Part of a small language model's weights.
Training: a variant of SOAP for these matrices, 3483 steps.
Each number is 50 + 12 x the weight over its row's rms, rounded and kept within 0 to 99. Layers, rows and columns count from 0. The size before them is the row's rms in percent of the matrix's.

# layer 6 MLP gate, 1536x768, rms 0.0603, rows 1501-1535, columns 448-511
102:34 35 46 36 41 25 51 62 46 44 57 51 44 27 55 49 46 48 69 32 55 56 58 54 48 50 32 56 53 50 78 51 40 28 63 60 54 47 55 48 54 46 26 49 39 47 42 70 73 42 58 73 34 44 38 63 66 68 40 55 52 39 41 36
098:42 68 43 45 47 34 53 47 54 59 36 47 45 44 59 79 47 48 58 21 68 32 55 53 69 60 63 60 54 52 55 41 33 47 48 45 56 25 40 67 62 52 61 66 30 55 56 51 73 69 57 49 35 61 61 27 43 77 34 57 52 62 66 60
103:52 54 50 35 38 63 38 30 39 48 40 52 57 63 34 70 54 49 45 72 41 41 40 73 37 34 66 42 50 42 30 60 50 58 35 35 45 38 45 67 55 46 62 76 38 47 39 41 50 54 45 61 32 59 48 57 51 58 61 47 39 60 60 60
101:60 53 55 49 54 62 22 70 31 39 52 41 47 51 15 40 61 44 50 22 45 57 50 52 43 54 48 47 52 52 44 39 36 52 54 58 23 51 42 50 42 64 47 67 66 31 52 50 35 63 70 62 41 58 71 49 39 35 28 47 38 51 60 35
101:59 34 53 33 42 41 44 55 38 43 40 31 35 55 42 34 45 47 49 46 44 35 26 59 43 49 46 42 27 39 37 62 53 44 14 35 53 46 36 29 45 61 41 72 65 38 36 51 59 52 44 50 48 35 55 36 49 39 55 67 40 46 46 53
102:43 56 61 47 50 71 45 45 44 60 65 59 46 58 80 67 50 45 74 27 44 41 45 50 38 49 51 49 67 66 57 78 65 44 48 65 43 58 44 44 66 58 39 35 53 62 60 66 33 43 26 37 41 40 51 37 76 50 54 41 38 29 49 43
100:76 28 35 54 58 46 46 28 34 51 53 38 53 44 33 64 36 56 47 54 37 41 34 50 36 44 46 56 43 49 37 55 65 43 51 42 54 47 73 24 44 55 35 63 46 51 56 44 72 45 23 51 56 41 52 53 67 56 57 28 53 26 40 57
104:71 44 42 48 48 61 34 38 36 58 50 38 47 49 49 45 52 47 28 54 47 25 42 58 64 59 53 49 46 61 52 39 50 39 56 44 54 46 48 32 42 32 55 60 57 60 57 50 56 63 68 39 48 60 83 32 61 46 40 44 58 62 53 46
102:45 59 48 61 41 40 56 40 38 56 38 53 50 49 33 52 58 42 47 41 60 48 53 58 41 47 27 50 51 30 47 52 40 60 48 28 51 49 31 56 39 52 27 54 48 45 54 47 49 65 53 61 39 60 68 57 63 62 33 51 66 51 54 49
102:69 44 52 20 31 81 52 52 66 49 47 38 44 52 64 50 51 42 52 74 47 43 69 72 66 55 60 35 80 59 54 62 47 38 41 51 46 38 48 52 65 69 60 46 52 49 22 37 56 34 39 19 60 24 50 66 36 40 61 46 40 42 63 59
101:44 42 39 46 44 28 55 45 27 41 53 57 40 30 52 39 58 39 69 62 49 53 41 76 19 40 49 40 46 49 64 46 52 56 51 45 36 62 53 34 68 52 50 66 34 56 23 45 37 38 49 36 52 38 73 54 37 65 53 41 44 56 68 88
098:43 35 37 32 58 53 37 63 54 60 71 52 31 40 54 61 54 54 24 43 33 58 46 42 48 64 35 64 45 44 44 45 41 44 49 46 48 37 43 35 38 48 48 53 38 43 52 65 69 42 62 51 27 35 49 47 35 56 48 32 42 55 62 33
101:54 22 44 44 50 58 43 39 24 56 42 49 38 34 75 28 61 36 54 39 32 48 56 42 60 58 52 67 66 62 46 45 48 70 32 32 33 52 47 49 37 54 49 69 51 45 22 49 34 41 57 61 55 24 52 62 64 64 48 26 53 42 52 48
097:55 45 50 66 48 57 66 46 40 58 51 55 45 55 42 44 53 42 34 43 38 68 20 50 64 66 66 71 63 55 30 57 70 25 48 54 48 48 71 31 36 53 39 49 26 54 47 50 48 49 52 58 36 62 53 36 47 43 46 66 46 53 34 36
097:57 39 39 44 42 42 49 40 33 58 44 58 44 43 47 54 55 51 58 49 60 43 48 71 42 41 42 44 48 62 53 50 63 62 60 34 59 54 35 53 35 45 55 42 52 71 41 51 62 35 69 56 54 57 60 61 47 60 47 48 71 64 57 38
099:54 63 63 31 48 42 58 54 32 54 54 53 58 43 64 60 40 61 60 47 48 52 43 22 28 45 78 57 73 45 68 39 52 57 41 46 51 40 57 43 61 38 42 48 50 66 26 45 38 39 75 48 56 41 32 35 47 51 62 55 49 59 57 68
100:64 51 48 35 73 36 44 48 45 46 60 35 54 49 47 31 42 70 42 48 54 63 47 42 48 68 43 34 68 25 59 47 58 40 40 68 46 38 24 65 58 43 52 56 79 42 36 65 65 47 46 52 30 46 45 30 39 67 46 59 39 43 65 75
108:49 51 65 39 48 29 46 47 51 49 57 51 35 56 42 50 47 43 57 56 49 50 32 32 54 64 39 30 60 46 44 56 55 42 41 40 55 38 50 53 71 58 58 54 86 22 50 77 47 62 58 40 52 53 61 36 47 66 52 62 50 36 58 51
098:43 39 56 34 36 42 55 62 53 49 31 69 41 43 69 44 54 40 68 46 47 55 66 42 41 53 39 35 61 54 56 48 51 57 43 56 61 62 34 41 36 47 47 38 55 45 34 41 53 47 56 42 35 56 37 51 44 29 67 51 47 63 32 51
097:68 66 22 43 58 62 25 41 27 47 44 51 44 45 71 67 67 38 72 45 55 83 58 54 54 25 56 57 52 65 38 62 37 57 66 33 51 22 60 45 63 42 57 26 40 42 58 36 62 63 49 40 43 51 54 19 19 70 51 51 43 56 50 55
095:49 40 24 73 62 69 24 47 41 52 45 64 45 42 37 37 71 42 54 52 48 56 71 40 45 65 58 28 86 43 43 60 42 28 62 76 40 52 46 72 44 55 73 66 34 40 53 56 39 41 65 65 61 40 65 58 41 48 62 55 69 40 32 57
095:46 39 60 43 67 81 54 65 44 67 74 48 45 68 53 65 71 55 51 68 49 56 57 62 46 56 51 25 58 43 43 48 61 67 38 53 76 55 73 52 38 59 31 50 46 57 22 27 59 60 48 38 46 40 69 49 30 54 42 53 49 57 28 71
102:47 42 55 33 50 43 49 53 50 41 36 58 56 35 50 62 51 48 70 58 43 52 71 45 48 41 30 68 44 65 28 29 61 34 52 41 62 43 65 42 38 53 53 50 65 55 53 24 40 56 51 61 62 38 31 44 33 36 61 58 38 61 66 59
106:36 52 41 49 40 34 76 48 51 61 43 40 49 79 48 38 30 41 69 61 60 54 74 64 51 46 33 56 53 63 55 80 52 51 66 42 66 55 68 55 19 64 53 61 56 52 60 50 58 36 40 62 49 59 61 67 76 55 43 52 40 50 39 55
102:56 48 72 45 32 70 56 43 41 44 48 26 57 47 85 32 52 47 46 49 29 35 61 75 30 53 41 72 43 55 45 29 49 51 64 43 58 38 57 40 51 38 48 44 53 46 61 48 69 43 12 51 55 31 43 43 48 63 19 52 36 28 49 56
099:57 44 46 47 61 43 36 12 67 74 38 33 45 64 69 42 44 22 42 44 65 51 74 38 47 51 29 61 43 49 51 53 36 52 54 70 41 42 38 46 36 36 59 57 55 61 49 45 56 57 54 50 32 44 49 54 39 38 52 54 44 48 47 68
101:40 52 31 30 31 63 70 33 41 50 44 59 88 40 53 69 59 40 65 47 36 55 56 67 62 44 39 52 52 64 77 42 65 40 66 66 56 56 55 47 67 63 41 49 41 55 43 54 50 53 49 55 30 53 58 40 33 52 51 60 44 52 36 52
100:41 55 73 50 42 40 64 64 32 52 47 35 57 50 55 48 77 39 45 41 62 47 57 44 71 54 36 50 56 79 53 56 71 52 65 78 35 49 56 34 70 26 46 35 37 62 47 63 50 73 23 49 45 54 37 42 31 30 45 49 53 61 70 62
098:49 48 47 44 40 46 44 60 50 38 57 72 50 42 50 57 67 44 52 90 45 70 38 43 46 39 67 48 66 42 40 39 35 50 32 58 54 44 49 42 34 55 38 50 65 61 66 40 47 56 37 25 52 48 43 48 39 64 59 50 46 57 49 43
104:48 53 50 36 36 45 40 49 38 65 56 45 47 74 61 65 52 45 63 54 60 53 61 70 41 62 39 50 62 50 62 33 36 58 54 28 62 59 37 51 50 73 50 62 49 45 52 39 72 32 58 29 59 59 49 54 36 40 61 51 54 37 49 56
103:49 41 71 35 47 45 51 26 54 55 56 50 40 57 46 24 54 33 35 41 47 33 57 44 48 45 70 60 57 64 39 55 70 56 52 45 72 78 55 37 53 61 43 65 78 45 34 48 56 32 46 55 51 50 39 75 38 47 32 31 41 42 46 52
098:55 47 34 67 56 56 52 50 54 40 39 38 64 49 52 63 44 66 54 53 70 52 32 22 46 50 60 61 51 54 47 51 48 67 48 45 55 49 53 56 53 47 39 68 53 48 67 39 61 61 61 50 46 48 40 43 42 63 54 62 44 47 49 37
096:28 52 29 45 61 56 60 68 08 54 70 53 61 55 61 55 32 45 45 56 48 51 42 68 44 55 73 56 72 42 44 42 51 52 47 20 48 55 78 34 59 54 55 59 43 46 38 51 28 57 32 66 27 30 31 44 56 38 60 39 40 61 74 66
100:34 61 72 38 28 54 42 46 43 42 59 53 35 56 47 41 69 63 79 34 52 52 58 45 58 57 49 46 49 62 49 67 47 47 45 42 39 62 65 80 58 58 54 51 47 39 74 69 45 52 32 43 54 46 53 21 58 72 51 50 53 44 47 61
102:44 50 54 33 57 75 23 27 49 58 53 54 56 50 37 38 43 67 67 79 49 30 44 65 40 54 69 60 42 60 52 47 53 58 37 37 45 31 62 61 45 50 60 60 61 50 48 59 56 33 40 54 50 49 57 49 50 40 63 53 54 61 50 45